config.yaml
num_hidden_layers: 9
hidden_size: 160
num_attention_heads: 2
num_key_value_heads: 2
head_dim: 64
intermediate_size: 640
vocab_size: 8192
hidden_act: "gelu"
norm: "layernorm"
norm_place: "pre"
norm_eps: 1e-06
positions: "rope"
rope_theta: 10000.0
rope_fraction: 1.0
qk_norm: false
attn_scale: 0.125
bias: "all"
tie_word_embeddings: false
parallel_block: true
init: "uniform"
init_std_qkv: 0.0473
init_std_o: 0.0
init_std_up: 0.0473
init_std_down: 0.0
optimizer: "muon_variant"
learning_rate: 0.00765
lr_mult_o: 2.0
beta1: 0.95
lr_head: 0.00483
warmup_steps: 200
schedule: "cos"
final_lr_fraction: 0.1
batch_tokens: 8192
max_seq_len: 1024
doc_mask: true
z_loss: 0.0001
train_tokens: 94230000
max_steps: 11503
dataset: "wikipedia_en"
Each number is 128 + 24 x the weight over its row's rms, rounded and kept within 0 to 255. Layers, rows and columns count from 0. The size above them is the row's rms in percent of the matrix's.

# layer 3 MLP up, 640x160, rms 0.258, rows 170-212, columns 0-159
size [109  98  91 106 103  92 104 108 103 104  88  89  94 104  96  77 134 135  99  79 111 101  99  90 109  86 104  81 113  94  96 100 113  78 106 103  73 119 100  89 100  87 117]
[[129 110 128 132 118 109 102  80 117 156 144 134 154 128 158 177 156 118 111 125 143 193 146 132 146 109 136 171 100 117  76  99 141 100 123 103 118 147 115 112 131 139 140 147 130 124 173 172 109 128 144 135 121  71  97 109 116 148 140 107 105 111 132 121 135 112 149 145 138  98 146 110  92 171 169 143 135 106 121  99  97 121 145 142 144 107 114  97 129  81 153 132  83 172 144 133 150  86 125 149 111 106 134 124 144  94 138 138  99 125 156 117 146 128 166 175 106 110 104 148  91 148 180 169 121 142 137 102 142 148  95 121 111 156 119 108 119 100 104 134 107 130 119  99 170 121 135 124 125 143 121  88 162 116 117  75 166 145 109 133]
 [151 105  97 138 123 122 156 167 127  96 139 131 141 109 151 185 134 160 117  85 121 144 150 103 125 144 193 133 134 150 114 125 146 114 150 130 142 101 161 133 120 141 117 127  98 124 137 138 159 153 160 127  99 133 158  96 108 174 156  73 144 162 106 109 125 143 153 124 128 101 120 116 161  90 172 149 119 149 143 112 134 114 134 121 111 127 145  83 126  98 162 111 119 113 106 119 168 143 139 151 116  84 106 140 139 122  92 127 152 147 112 143  83 110 116 133 109 171 110 151 113 119  75  68 133 117 146 155 100 126 155 153 157  88 117 114  84 148 112 126 111 149  90  96 139 136 127 121 127 172 140 140  96 162 155 162 141 164 136 125]
 [152 152 121 140 147 135 134 117 129 133 141 156 127  76 175 152 115 118 124  87 128 153 118  93 122 129 123 146  92 169 132 119 124 143 128 107 143 123 143  86 132 142 113 103 122  87 173 123 106 162 121 120  96 167 164 166 145 139 110 166 157 148 114 142 140 103 103 146 155  96 153 119  93  94 139 127  94 115 130 123 107  85 123 169 121 135 164 137 124 168 175  92 111 156 167  84 133  74 117 140 107 148 119 141 166  97 139 127 115 140 163 135 155 124 162  65 182 121 113 150 105 167 106 148 155  94 133 152 105  98 140 144 135 132 151  98 122 112 148 121 120 110 119 124 119 132 141 113 158 161 171 139 121 106 163 132 141 133 134 138]
 [134  94 137 166 103 120  95 103 125 119 125 102 123 140 102  95 140  95  81 145 129 166 120 170 146 127 122 147  96 147 176  98 107 101  69 124 111 131 118 154 118 104 153  58 157 142 144 150 133 127 118  78 138 139 121 128  95 123 136 132 137  92  96 157 108 160  94 114 176 123 142 148 141 111 141 172 111 144 159 160 135 109 104 129 142 161 121 126  86 102 112 121 115 174  99 171 115 162 103 128 141 100 130 135 112 133 142 151 109 129 166 132 103  86 146 132 122 135  95 140 121 155 130 118 133 130  89 154 156 143 123 153 140 108 175 111 132 170 107 119 109 153 130 130 188 132 135 150  90 109 117 158 123 158 143 130 110 149 126 121]
 [101 152 141 127 125  91  99 127 100 102 120 100 124 111  89 172 100 137 161 112 140 143 104 169 120 108 149 164 121 105 143 138 109 180 144  73 137 152 158  99 101 129 137 116 136 124 136  91 133 126 116 133  91  97 118 150 116  97 125 111 126 182 148 133 166 129 111 114 100 150 113 135  95 115 144  81 136 107 158 129  97 168 119 143 101 125 118 110 132 162 146 138 154 145 175 137  87  99 162 150 138 133 135 142 138 159  81 195 144 135 164 130 131  96 126 113 117 109 130 131 156 105 156 140 114 153 114 125 110  66 117 116  69 146 172 139 112 153 161 142 145 116 117 148 150 155 134 106 137 128 108 150 138 103 128 107 169 122 121 135]
 [ 94  88 113 136 162 139  59 149 144 128 151 102 139 147 105 114 111 107 139 131 144 137 123 154 154 149 123  91  59 123  79 144 115 134 115 141 143 135 122 155 158 141  76 157 132 122 104 109 124 148 143 109 129  95 105 158 135 126 144 112 173 131 144  84 142 119 137 122 129 129 104 113 124 188 138 122 116 127 107 132 139 168 125 135  89 123 130  92 149 143 126 147  90 120 168 131  95 136 167 106 192  78 152 125 134 154 122 119 101 148  92 117 131  94 138 117 101 115 108 133 143 120 104 125 124 128  87 123 154 134  97 105 125 110 128 107 162 121  96  96 137 151 150 123 157 106 125 108 164 114 149 155 158 144 136 181 161 121 104  91]
 [109 121 108 113 154 116 136 111 111 108 153 125 109 133 131 117 136 104 127 135 144  91 150 160 155 139 126 144  92 199 156 149 132 119  97 120 152 111 133  91 148 110  51 109  72 130  81 109 114 137 107 157 104 160 127 132  99 138  95 120 137 121 163 104 111 192 116 128 103 108 166  73 163 156 150 102 110 113 130 120 162 143  95 118 132 132 107 131 145 142 138 122 110 126 134 119 159  92  85 149 154 144  81 124 135 140 130 127 151 152 116 140 174 115 121  93 153 129 154 150 107 152 137 120 147 111 144  91  99 109 126 135 157 100 113 153  82  95 166 153 116 142 106 143 154 109 136 117 109 179 136 126 141 159 141 131 152 118 118 118]
 [111 110 124  97 146 106 104 114 177 129 113  93  99 154 119 123 146 160 120 125 133 146 122  99  92 102 123 121 127 112  93 128 143 112 101 170 127 130 124 139 120  92 143 107 145 141 135 118 141 138  68 137  87 124 129 129 154 111 134 141 110 104 139 105 155 126 112  66  72 182 156 187 128 135 143 168 130 121 102 155 111 146 151 140 158 106 153 100 150 132 130 132  83 125 121 126 112 151 130 112 111 133 126 154 140 153 119 143 155 114 121 157 119 111 137 100 143 135 123 126 116 183 115 161 112 150 103 142 165 143  89 113 154 147 135 108 126 169 176 181  98  75 140 117 139 139  95 109 129 188 106 121  79 149 134 136 104 138 151 120]
 [121 108 125  92 124 113 146  91  91 155 149 136 143 102 181 128 121 100 138 155 143 123  96 141 149  96 112 179 131 120 165 136 105 129 151 145 158 147 134 116 138 137 147 187 141  90 134 102 133 109 163 142 130 149 113  97 124 131 145 122 110 126  78 125 124  81 140 131 126 145 153 149 146 115 145 137  96 169 131 130 157 112 127 123 151 143 124 131 107 115 152 113 139 129 129 138  96 104 141 119 166  98 150 130  95 140 124 106 157  97 183 105 138 158 127 118 113 146 165 116  69 126 145 159 116 137 128 115 113  92 148  57  83 160 113 138 139 136 103  87 151  93 100 125 112  82 162 105 142 104 114 156 136 151 105 139 164 152 117  83]
 [ 91 122  97 167 157 123 126 157 148 148 129  92 129 133 101 149 156 150 151 100 149 170 165 125 117 149 146 170  97 102 150 123 126 131 124 130 133 107 142 134 171 123 113 107 112 128 118 124 140 115 146 135 120  81 131 148  97 149 134 116 106 125 122 134 142 110 130 109 160 136  92 113 107 137 132 141 120 153 160 157 122 121 100 141 113 132  98 157 136 110 108  90 155 129 131 116 124 143 109  98 167 131 101 106 118 172 161 108 136 137 121 102 119 131 206 108 132  88 132 172  56 122 126 151 137 169 103 205 132 120 137 138 130 110  83 102 110 122 126 109 135  82 117 125 122 132  90 140  99 164 119 158 114 146 136  58 144 134 110 112]
 [128 103 141 102 105 130 103 136 115 119 111 132 142 107 152 126 109 136 141 156 187 110 148 173 151 170 126  94 150 125 140 131 179 110 135 108 144 143 141 116 137 130 135 126 101 124 121 133 144  80 127 127 106 141 175 123 138 150 132 145 113  92 146 113 110 135 160 154 110 129 116 185 123 158 147 144 142 124  54 151 187  88 106 172 115 118 191 126 179 122 126 128 149 129 105 131 122 132 117 112 144 159  98 186 141 132 122 156 126 127 129 158  88 145 143 128 109 134 128 119 132 115 142 122 135  71  93 136 118 160 126 166 108  85 127 166  96 122  67 111 116 116 132 130 115 122  88 134 109 105 109 158 135 170 129 130 137 131 107 110]
 [146 102 142 103 101  99 178 126 152 102 106 119 142 127 116 104 131 142 143 139  87 119 104 131  99 134 100 107 184 135 146 127 155 116 134 137 101 127 126 158 133 148  99 123 162  98 150 132 146  99 155 132  86 119 112 112 120 205 118 109 160 108 138 132 134  94 134 119 147 134 114 158 152 163 151 122  94 164  91 108 112 108  88 139 128 143 110 163  73 129 190 134 107 114 150 107 116 117 110 134 122 121 132 154 140 128 103 127 120 153 145 141 140 122 186 148 109 108 159 128  75 153 111  92 155  92 118 113 118 116 125 152  97 177 164 149 113 103 140 168 124 151 109 149 130 142 128 146 130 127 114 140 177 139 160 137 173 127  90 141]
 [155 112 120 142 125  99 137 150 107 111 148 118 148 135 155 152 159 173 122 140  94  79 119 150 161  76 138 132 122  99 124 193  93 126 138 119  94 129 142 127 118 137 149 111 148 189 167 160 106 171 142 154 101 116 117 120  98 109 138 138  93 125 132 112 132 121 110 131 111 113 114 142 112 109 143 139 142 131 178 144 155 132 123 153 122 189 116 160 166 119 129 103 163  97 140 125 129 109 150 117 103 101 101 105 182 145 128 147  99 122 120 136 113 151 121 143 132 149 123 159 126 115  79 146 122 144 139  95  59 149 109 119 145 111 101  97 126 142 106 105 127  74  93 154 144 118 125 100 170 130 109 106 140 147  96 138 140 119 128 174]
 [122 143  97 105 103 120  96  91 131 126 145 133 124 128 132 137 124 117 100 134  96 140 110 119 114 175 140 132 122 101  63 127 150 103 119 125 147 121 127 154 137 144 105 153 185 132 147  92 121 134 122 108 118 109 156 109 145  90 119 131 120 126 144 138 140 141 153 136 163 175 130 104 173 116 120 140 118 151 141 134 118 108 123 130 117 140 104 102 125  99  92 127 174 118 191 143 118 118 173  95 131 108 144 174  75 149 148 172 129  96 136 162 125 147 108 104 100 164 144 122 148 148 134 141 103 115  94 137 126 129 106 191 120 178 148 133  99  98 147 145 100 107 129  87 187 134 113  98 148 140 158 100 155 137 165 107  94 139 147 112]
 [103 110 128 142 126 116 162 129 157 134 148 108 109 112 171 142 111 139 189 127 120  68 147 152 105 144 140 125 141 123 129 134 129 137 128 112 148 161 165 166 136 138 180 155 167 157 150 117 146 163 129 147 132 132  83  99 110 118 152  91  95 100 105 125 168 120 137 122 121 131 134 118 145 165  92 141 139 113  82 112 137  97 124 139 118 134 101 111 135 155 143 156 142  99 154 128 103 126 109 109  90 137 147 104 115 124 131 131 108 158  89 133 129 123 123 126  70 172 134 109  94 124 133 112 128 131 156 146 112 113 135  57 147 135  95 114 120 110 103 147 112 131 154 127 147 162 102  69 166 159 103  91 164 153 111 181 148 114 154 128]
 [130 164 126 111 105 126 139 105 110 162 141  73 140 103 128 109 136  82 181 137 113 156 100 113 132 131 150 115 144 138 102  90 120  83 181 125 128 147 130 131  98 160 138  84 125 108 139 142 119 145  98 117  80  87  92  99 164 103 141 151 159 111  85 169 127 133 108 111 132 108 112 135 134 135 119 158 118 181 106 142 145 150 157 161 112  96 128 107 121 101 101 116 141 129 138 109 116 145 110 159 135 137  72 100 146 138 172 186 120 106 152 122 168 134 170 139 118 152 148 151  90 120 114 122 132 154 115 133 126 164 136 100 103 113  92 153 126 166 122 156 149 116 104 113 113 119 133 117  84 150 158  82 140 104 116 117 119 130 131 135]
 [182 121 144 108  90 114 135 105 119 145 135 113 159 133 121 166 134 123 166 125 129 125 125 113 108 167 128 138 159 141 151 133 174 135 109 143  92 136 150 144 131 127 146  93 125 121 129 134 115 123 149 123  94 148 108 116 172 163 148 123 110 172  96 129 105 101 120  82 106 156 120 129 136 167 125 120 157 110 131  85 147 149  93 170 117  87 119 134  74 153 140  89 109  71 122 127 146 166 140 139 147 140 110 132  60 137 113 119 143 138  86 125 145 142 138 136 112 122 134 124  71 144 129  86  99 111 102 166  99 144  85 149  91 114 135 129 119 149 128 124 118 140 130 171 156 102 140 104 139 153 164 146 158 112 179 120 158 112 106 110]
 [ 86 161 134 153 138 124 140  66 131  92 142  92 121 121 131 143 157 127 135 119 164 125 178 121 136 121 125 144 120 118 133 162 126 122 119 129 137 118 108 145 133 199 142 145 156 147  97 110 117 112 104  96 151 145  89 120 133 151 115 118 101 120 154 105 166 133  74  83  70 115 152 121 156 116 142 102 144 148 126 147 103 126 130 135 102 105 111  99 132 103 138 143 113  90 119 159 126 120 129 140 114 127 107 143  76  88  88 112 132 202 135 141 113 130 127 137 126 152 145 147  93 112 153 162 108 120 141 119 185 110 121 156 137 185 173  97  95 157 119 156  92 102 125 132 127 146 139 128 125 145 172 111 122 150 135 133 122 102 134 108]
 [ 96 169 109 166 143 146 112 123 178  98 156 101 155 114 133 148 106 100 155 105 124 120 123 185  94  98 119 129 161 106 107 164 167 181 155 108  98 118 150 107 135 129 143 101 152 144  84 139 141  86 130 134 175 170 153  78 132 143 139  74 127 116  81 105 156 138  78 125 115 143 180 133 150 140 128 120 137 167 111 114 140 115 105 116 143 114  96 124 121 126 124 108 136 157 118 120  92 116 109 142 112 137 131 136 150 153 125 142 125 135 137 107 173  93 112 163 115 152  90 176 140 119 104 120 115 147  85 136 130 115 130 147 102 124 154 132 159 138 106 147 124 172 110 144 123 142 132 115 155 122 157 128 114 145  87 104 104 132 130  99]
 [ 95 126 119 122 119 160 152 127 124 125 104 113 149 112 150  98  89 141 129 133 108 146  93 157 137 122  99 199 156 126 121 128 146 148 121 142 123 110 105 144  89  99 162  98 103  91  94 123 107 118 151 127 135 150 159 147 147  92 136 147 162  97 130 140 132 156 150 156 102 106 147 138 104 109 127 142  99  94 139 111 146 135  84 150 142 170 110 127 168 130  83 161 136  81 106 127 170 180 167 111 128 108 134 117 137 172 101 129 112 118 142 164 154 152 122  94 131 108  93 106 154 124  87 111 113 119 116 111 107 138 159  76  94 165 147 118 120 162 127 122 141 138 114 126 162 148 126 163 125 141 155 143 169 166  98 140 119 132  87 136]
 [153 121 115 152 127 141 100 200  98 113  98 110 123  94 122 141 112 121 132 131  77 132 135 182 145 126 124 157 127 127  95  61 110 185 121  79  95 136 106 132 154 149 130 127 121 143 122 123 106 134 112 134 144 160 117 135 158 136  88 107 111 152  93 137 165 123  94 123 106  66 129  94 114 132 148 122 108 160 137 129 181 158 117 117 143 137 118 119 140 131 128 111 115 105 130 132  95 113 106  66 134 108 127 171 132 140 132 114 166 136 139 151 148 145 110 144 112 118 114 148 115 127 124 113 187 164 109 125 139 129 110 141 113 165 166 130 156 107 156 162 137 133 147 106 137 116  96 148 158  98  73 172 141 147 115 131 112 127 156 125]
 [134 135 103  86 134  69 164 130  85  96 120 165 128  43 192 146  97 106 149 140 119 148 133 142 131 165 144 159 129 129 162  93 127 129 161  90 124 143 105 115 109 139 107 155 128 131 170  76 120 101 104 145 109 108 136  92 140 133 130 134 116 133 142 135 156 139 136 177 129 143  96 120 127  86 141 143 118 132 122 151 136 147 111 119 138 131 137 114 111 132 129 144 146  89 136 135 136 133 140 134 161 141 140 106 122 133  85 175  95 183 127 102 105 113 140  97 102 118  95 136 124 100 157 171 113 150  76 113 157 142 124 122  91 130 137 125 112 125 143 101 161 131 142 115 169 136  88  80 140 168 134 134 143 137 121 128 136 152 145 118]
 [135 108 102 105  68 104 112 135 103 170 152 120 139 121 125 114 148 185 102  90 109  99 126 114 113 112 120  90 120 126 128 126 104 141 101 180 122 140 153 126 134 174  99 140 132 134 113 159 163 129  88 185 110 152 129  98 112 129 184 113 126  80 139 130 165 121 102 139 119 127 128 107 131 170 141 147 164 151 119 134  99 126 147 103 135 117 155 150 125 104 130 117 103  90 108 125 129 122 103 109 179 148 120 108 137 126 125 127 145 174 174 152 157 141 104 120 100 159 109 138  88  65 124  96 134 101  89 124 143 123 130 102 102 105 104 133 113 138 118 168  87 131 112 114 130 136 151 114 106 124 137 142 168 174 106 139 132 145 130  93]
 [128 161 146 156 110 143 115 126 111 132  85 117 128  91 155 123 138 149 157 108 128 116 125 120 124 111 129 123 116 119  78 141 113 131  81 136 138 147 124 147 126 192 144 115  91 138 111  90 161 156 118 165  99 111 122 131  85 144 128  92 154 142 114 156 129 112 139 121 152 164 126 152 121 122 115 137 161 109 139 125 103 161 113 110 150 132 148 118 133 134 104 109 122 115 133 146 173 107 136 101 142 102 140 184  80 125 161 158 149 128 100 159 146 106 184 143 162 146 100 127  97 143 120 144 141  84 127  76 122 170  96 124 143 159 118 128 162 133  77 162  97 150 130  87 127  88 158 162 130 188 109 118 139 111 157 114 159 125 128 128]
 [127 106 105 111 162 156 114 136 147 117 154 105 141 105 115 109 135 106 142 138 136 120 173  92 129 137 134 164  85 138 122 134 123 149 123 117 107 148 107 156 141 102  92 146 136 152 110 145 113 122 123 116 136 124 128 137 138 126 158 152 143 150 184 129 151 106 114 175 125 111 109 140  87 149 137  96 179 145 150 120 160 101 133 130 117  81 125 122 127  65  88 153 122 123 184 130  88 130  84 132 113 124 112 149 124 165 170 122 144 116 140 114 145 121 154 123 123 112 156 160 109 117 127 130 132 114 132 131 126 162 136 144  96  94 119 102  71  98 123 192 107  69 135  77 156 170 131 115  82 102 171 146 129 123 143  97 144 108 120 124]
 [130 110 113 110  88 115 172 133 107 149 122 123 125 137 115 115 132 167 129 123 139 169  79 150 151 137 146 169 133  92 178 136 133 116 133 152 121 124 129  87 140 162 100 142 192 125 145 150 122 114 143 131  98 117  89 105 147 132 146  93 146 150 153  85 144  87 126 153 103 114  82 132 121 149 129 117 113 113 130 138 119 119 131 128 126 118 107 129 113 101 133 138 156 103 134  92 131 142 108 110 145 118 149  98 102 175 119 147 138 173 118 147 144 114 116 101  96 143 137 143  68  95 176  98 122 152 161 156  81 106 108 157  80 142 114 138 117  76 148 126 128 153 110 102 130 143  76 128 131 178 164 145 124 113 102 151 151 102 141 106]
 [111 151 109  92 173 102 105 158 146  76 109 140 112 108 104 169 167 144 190 116 110 128 112 136 132 125  69 114 178 105 156 160 147 121 125 114 124 134 119 115 129 148  93  91 135 115 107 131 128 129 122 139 119 118 112 157  72 156 137  98 146 154 153 126 163 184 117 139 138 126 103 150 103 100 161 102 130 124 154  93 125 118 130 166 175 159 134 113 101 149 132 112 112 138  92 139 120 120 134 123  97 100 109 156  80 165  92 111 147 146 146 143 115 150  86 159 120 130 131 136 128 117 103 147 173 136  87 122 137 118 119 107 105 164 148 160 144  99 101 151 134 120 101 144  94 115  86 120 129 106 128 133  96 100 150 140  99 114 122 132]
 [103 124 139  92 146 144 123 138 118 103 116 137 124 101 136 129 188 122 137 119 115 142  96 167 177 193 142 140 117 125  92 153 122 127  88 134  95 135 163 112 145 148 137 119 103 159 147 102 148 117 121 149 131  91 104 118 102 128 118 151 134 127 152 145 122 124 148 124 140 123  94 135 123 131 101 141 122 138 136  99 131 105 113 161 116 141 126 148 124 139 128 112 148  77 115 101 118 155 150 168  81 172 130  86 145  93 140 150 117 172 117 112 119 148 102 113  58 150 168 186 144  71 143 141 118 138 140 127 155  99 102 122 119 143 142 137  99  85 117 155  90 134 126 139 148  81 161  85 122 113 155 136 115  86 141 134 115 125 145 165]
 [141  95 111 144 138 132 104 131 142 176 120 148 136 144 100  88 131 107 146 156  93  97 127 102 107 108  96 136  89 134 121 176 132 139 106 118 156 142 145 120 172 106 145 113 120 135 170 133 120 107 130 149 119 133 129  97 106 167 100 116 144 104 125 143 185 112 129 130  81 108 160  81 111 124 150 142 125 108 112 140 169 160 161 143 141 107 113 152  89 112 137  79 129 111 153 147 131 148 126 149  89 145 117 116 107 123 118  63 136 151 119 117 121 110 168 112  62 117 135 142 153 150 135 157 132 117 132 148 141 119 124 115 115 102 103 140  95 167 133 185 128 145 150 148 144  96 100 141 140 194 166 135 137 104 120  87 113 118 154 130]
 [141 178 141 141 133 136 143 109  91 101 120 121 129 112 179 176 114 138 137 147 100 116 101 155 160 158 134 146 148  56 106 157 154  90 142 132 125 133 139 115 147  85 165 118 134 148 137 159 174 109 103 153 134 109 143 115 163 156 126  80 123 152 127 127  93  71 162 145 144 147 135 105 108 102 122 112  77 140 110 147 112 118 122 121 121 127 124 107 127 104 143 122  89 148 132 146 133 136 133 132 103  92 126 113 166 162  90 143 112 158 117 159  94 110  78 104 114 156 122 134 116 115 150 142 176 141 111 137 150 126 109 172 123 146 134  86 125 139 122 134 129  77 136 109  94 152 140 128 170  85 114 150 119 120 145 113 133 148 172 136]
 [125  96 120 104  88  92 130  87  99 132 157 120 139 153  99 132 114 119 197 171 106 130  94 148  97  86 128 101 123 135 169 147 123 139 171 133 102 159 133  86 151 127 160 153 130 118 127 139 116 159 111 135 117 134 124  83 151  97 109 127 130 110 123 141 134 124 108  78 120 152 143 148 131 127 202 116 107 142 123 140 122 110 129  76 117 123 126 132 117 110 150  65 180 170 136 161 129 128 161 153 139  77 146 155 115 154 133 121 114 135 143 158 133 144 157 132 102 145 152 124 138 135 131 114 130 128 138 129 154 104 159 100 108 152 117 131 119 127 134 126 148 156  62 114 126 106  95  93 105  97 118 137 146 152 149 106 162 103 129 154]
 [120 118 106 118 124  98  79 162 149 114 131 149 143 160 135 161 159 125 101 130  86 140 136 108 128 104 141 155 138 143 131 166 155 130 176  85 116 175 112 134  79  61 125 168 123 114  80 125 140 119 168  88 131 146 111 115 103  97  92 151 102 164 111 102 124 132 109 127 121 117 144 147 152 112 128 140 130 126 162 128 142 142 125 112 155 125 119 130 102 120 138 114 174 102 157 153  90 134 139 124 134 110 145 111 150 114  99 141 140 133 178 131 148 128 179 127 153 123 159 114 135 133  88 142 129  92 145 145 106 166 111  97 173 147 106 123 109 189 116 130 109 126 116  97 136 130 126 107 121 154 140 105  88 101 150  88 174 152 102 118]
 [121  92 129 146 141 141 126  77  74 128 143  89 139 100 146 102 159  87 119 124 133 109  98  94 166 119  95 119 125 113 126 144 130 138  96 138 126  89  81 117 118 105 131 123 148 167 125 103 141  96 146 150 163  87 104 127 141 146 143 119 124 144 170 153 172 115 143  98 126 169 153 107 125 143 124 142 123  99 134 152  80 137  95 106 112 120  81 129 103 113 157 126  84 139 181 155 143 167 143 189  99 175 130 125 145 143  87 115 158 153 139 128 139 109 141 128 138 131  95 114 148 136 116 153 112 138 150 162 154 106  99 126 172 105 101 173 101 129 126 139 129 127 127 175 153 104 146 133 123 124  94 109 129 104 133  96 143 131 144 145]
 [ 93 110  51 123 126 147 126 105 128 156 146 132 119 163 129 138 143 110 117 162 155 147 117 134 167 129 125 158  86 131 141 107 116 137 159 102 100 110 107 125 118 153 113 109 128 121 159 116 114 162 105 147 107 168 127 116 122 120 117 123 151 111 135 159 186 120 131 201 125 164 134 128 146 137 148 125 104  96 166  95 131 148  83 148 151 138 168 148 146 111 184 105 103 100 121 167 144 184 158 149 143  70 143 139 123 126 106 122 115 117 112 107 123  98 114 131  80 125 137 143 144 144 183 147 118 146 141 105 123 135 112 118 137 111 183 139 130 182 133 112 119 113 122  95 116 103 136 135 103 133 113 121 102 127 147  79 123 125 147 138]
 [145  94 174 142 109 130 106 131 137 135 129  96 168 119 149 126  88 169 143 119 182 135 105 100 147 154 140 177 107 149 126 127 126 136  77 146 113 137 106 141 148 104 173 112 134 158 137 113 128 134 182 117 151 178 107 149 127 116 129 132 105 156 122 129 129 142 111 125 119 151 173 117 138  90 164 125 123 124 131 153 136 126 116  81  79 166 164 152 124  93 141  98 100 129 150 106 143 132 155  84 132 126  94 132 136 163 136 127  84 161 118  83 133 151  93 121 122  99  72 144 126 110 147 111 149 126 116 158 127 144 133  72 149 126 105 127 112 142 132 133 125  87 134  98  95  81  96 144 169 141 122 116 140 134 152 160 112 108 112 111]
 [166 124 122 160 115 106  99 151 148 125 138 108  92 146 121 179  98 152 148 110 131 150  83 136  82 141  81 132 147 153 132 108 115 117 106 143 168 142 132 119 143 156 165  95  91  93 105 131 133 102  94 142 116 109 160 153 103 163 148 141 126 170 129  90 163 113 136 118  82 115 167 120 144 127  98 140 113 112 162  92 142 127 147 150 129  95 130 107 115 120 147 175 134  92 115 146 129 127 164 126 113 113 155 179 181  94 144 135 146 115 133 101 115 113 132 156 132 115 130 160 131 120 170 154 144 159 133 116 110 125 147 113 120 147 124  49 143 166 114 159 111 131 128 147 146 151 155  95 138 147 130 129 109 161 154 137  91 129 103 137]
 [140 130 112 145  98  85  64 126 101 101 148 111 168 132 134 149 133 107  93 130 146 150  90 140 148 117 157 132  90 150 108  99  92 162 133 154  82 122 142 125  91 107 116  91  92  93 110 128 125 125 116 131 138 170 163 123  92 111  97 124 145 145 138 131 131 153 131 150 125 135 103 129 111 117 151 143 149  84  99  80 170 135 161  89 122 137 108  82 161  78 115 139 150 137  94 126 110 179 129  96 135 132 140 158 160 152 138 116 174 156 139 164 119 132 127 157 117 118 147 104 140 130 116 152 120 142 158 178 124 115 128 130 158  98 131 141 129  94 140 147  93 104 131 148  96 153 140 107 123 137 154 137 145 128 130  74 168 128 152 137]
 [105 103 124 114 137 104 161 133 124  85 132 108 122 121 118 145 153 130 145 143 132  66 168 138 152 112 118 107 115 114 146 187 100 140 141  60 133 119 154 118 175 112 138 122 123 129 166 165 161 150 146 152 135 103 102  96 117 137 130  84 147 136 150 169 117 160 165 151 180  95  75 166 126 156 113 155 131  96 132 166 129 130  95 146 123 130 152 164 155 109 135 132 123  92 124 129 118 106  76 140 156 122 148 146 105  77 111  96 124 148 111 147 118 122 125 101  85 120 124 145 107 100 115 147 137 156 109 119 104 112 141 150 130 138 172 107 105  89 141 106 141 131 135 146 117 102 150 140 115 126 169 154  84 134 121 140 110 141 134 152]
 [100 101 171 103 110  81 137 108 131 159 141 123 109 132 130 141 139 130 115 190 121 151 127 130 175  99 113  87  96 116 125 123 119 142 120 141 116 131 113  84 133 149 111 148  88 132 141 107 148 171 125 165 141  86 121 123 109  93 133 162 112 147 135 123 147 138 160 142 128 114 113 143 123 129  81 139  96 170  87 176  98 117  99 108 117  81 111 108 119 121 137 128 114 162 127 149 130 154  90 143 148 169 122 142 121 127 134 176 118  96 108 109 185 167 127 144 110 128 144 144 107 121 170 121 113 132 116 142  91 156 113 151 146 157 184  88 107 149 117 119 146 116 104 105 104 146 153 134  84 138 112 159 126 114  66 123 133 145 123 126]
 [104 122 117  97 177 129 120 154 140  94 120 136 141 105 149  93 137 164 118 123  99 108 113 112 131 136  98  89 143 133 163 117 126 115 105 208 110 130 109  70 130 125 110 116 104 184 103  66 108 118  87 136 149 133 117 147 109 104 142 124 107 126 157 183 130 132 129 145 141 122 130 133 147 128 137 152  97 147 124 145 113 129 123 154 165 112  97 125 113 166 113 155 130  73 160 157  83 148 180 156 113 140 164  92 137 115 127 138 108 156 160 122 147 105  95 150 111 110 132 138 145 159 136 143 138 135 147 129 143 157 130 135 152 139 125 162 140 122  93 157 111 141 119 150 104 108 169 114 160  84 138 170 135 111 109 144 146 131  92 148]
 [159 156 166 134  95 106 119 118  82 159 153 107 116 127 106 137 163 136 118 124 131 150 121 129 135 133 118 164 108 112 109 115 128 137 136 139 115 156 117 129 127 119 121 123 154  97 156 138 136 127 132 123 130 144 181 107 137 113 115 122 124  90 113 148 114 169 148 104 118 152 109 166 138 168  75 130  90 105 111 148 139 143  56 152 119 106 111 139 160  74 147 139 150 137  95 142 136 142 138 132 146  98 139 185 144 123 123 102 127  91 141 141 147 161  89 125 130 126 170 130 108 135  93 146 118 119 138 181 108 141  97  78 107 119  87  91  76 149 181 168 121 144 147 129 163 146 157 131 143 159 126 138 138  83 162 107 149 118 133 144]
 [139 128 123  84 125 117  98 142 144  92 118 112 173 164 144 123 125 108 134 135 110 131 130 118 165 149 141 109 138 102 110 123 148  89 153 129 111 115 129 158  94 137 135 194  98  82 155 128 106 148 135 136 133 127 130 109 119 142 113 138 132  98 112 137 117 143 114 146 166 121 145 108  99 110 155 104 129 123 111 108 140 121 155 102 148 116 122 111 103  97 138 156 137 168 205 127 121 137 119 144 157 146  88  75 115  97 130 118  93 116 132 116 114 101 153 132  94 177 146 118 125 119 175 118 142 186  66 141 159 110 117 115 145  92 113 115 113 151 115 145 143 134 124 165  68  84 173 130 159 101 113 106 124 129 119  96 133 108 155 101]
 [160 118 150 101 142  90 103 144 106 172 171 120 138  94 104 149 146 160 121  90 114 100 139 110 127 125 131 123  92 130 103 182 109 119 177 169 125 169 119 122 185 162 188 128 167 119 174 151  97 144 121  95 127 116  97 144 127 119 152 152 123 105 132 103 120 113 131 134 132 153  70 137 138 148 149 121 146 100 106 148 122 120  71 120 110 124 114 106 168 146 151 138  98 107 116  90 111 132 126 115 108 122 128 139 118 120 101 121 140 179 142 125  88 146  87 130 130 136 112 115 108 164 124 151 120  97 147 125 149 107  88 115  96 164 163 134 103 125 140 157 102 153 139 121 134 146 146 170 144 130 136  91 145 123 167 107 154 133 122 110]]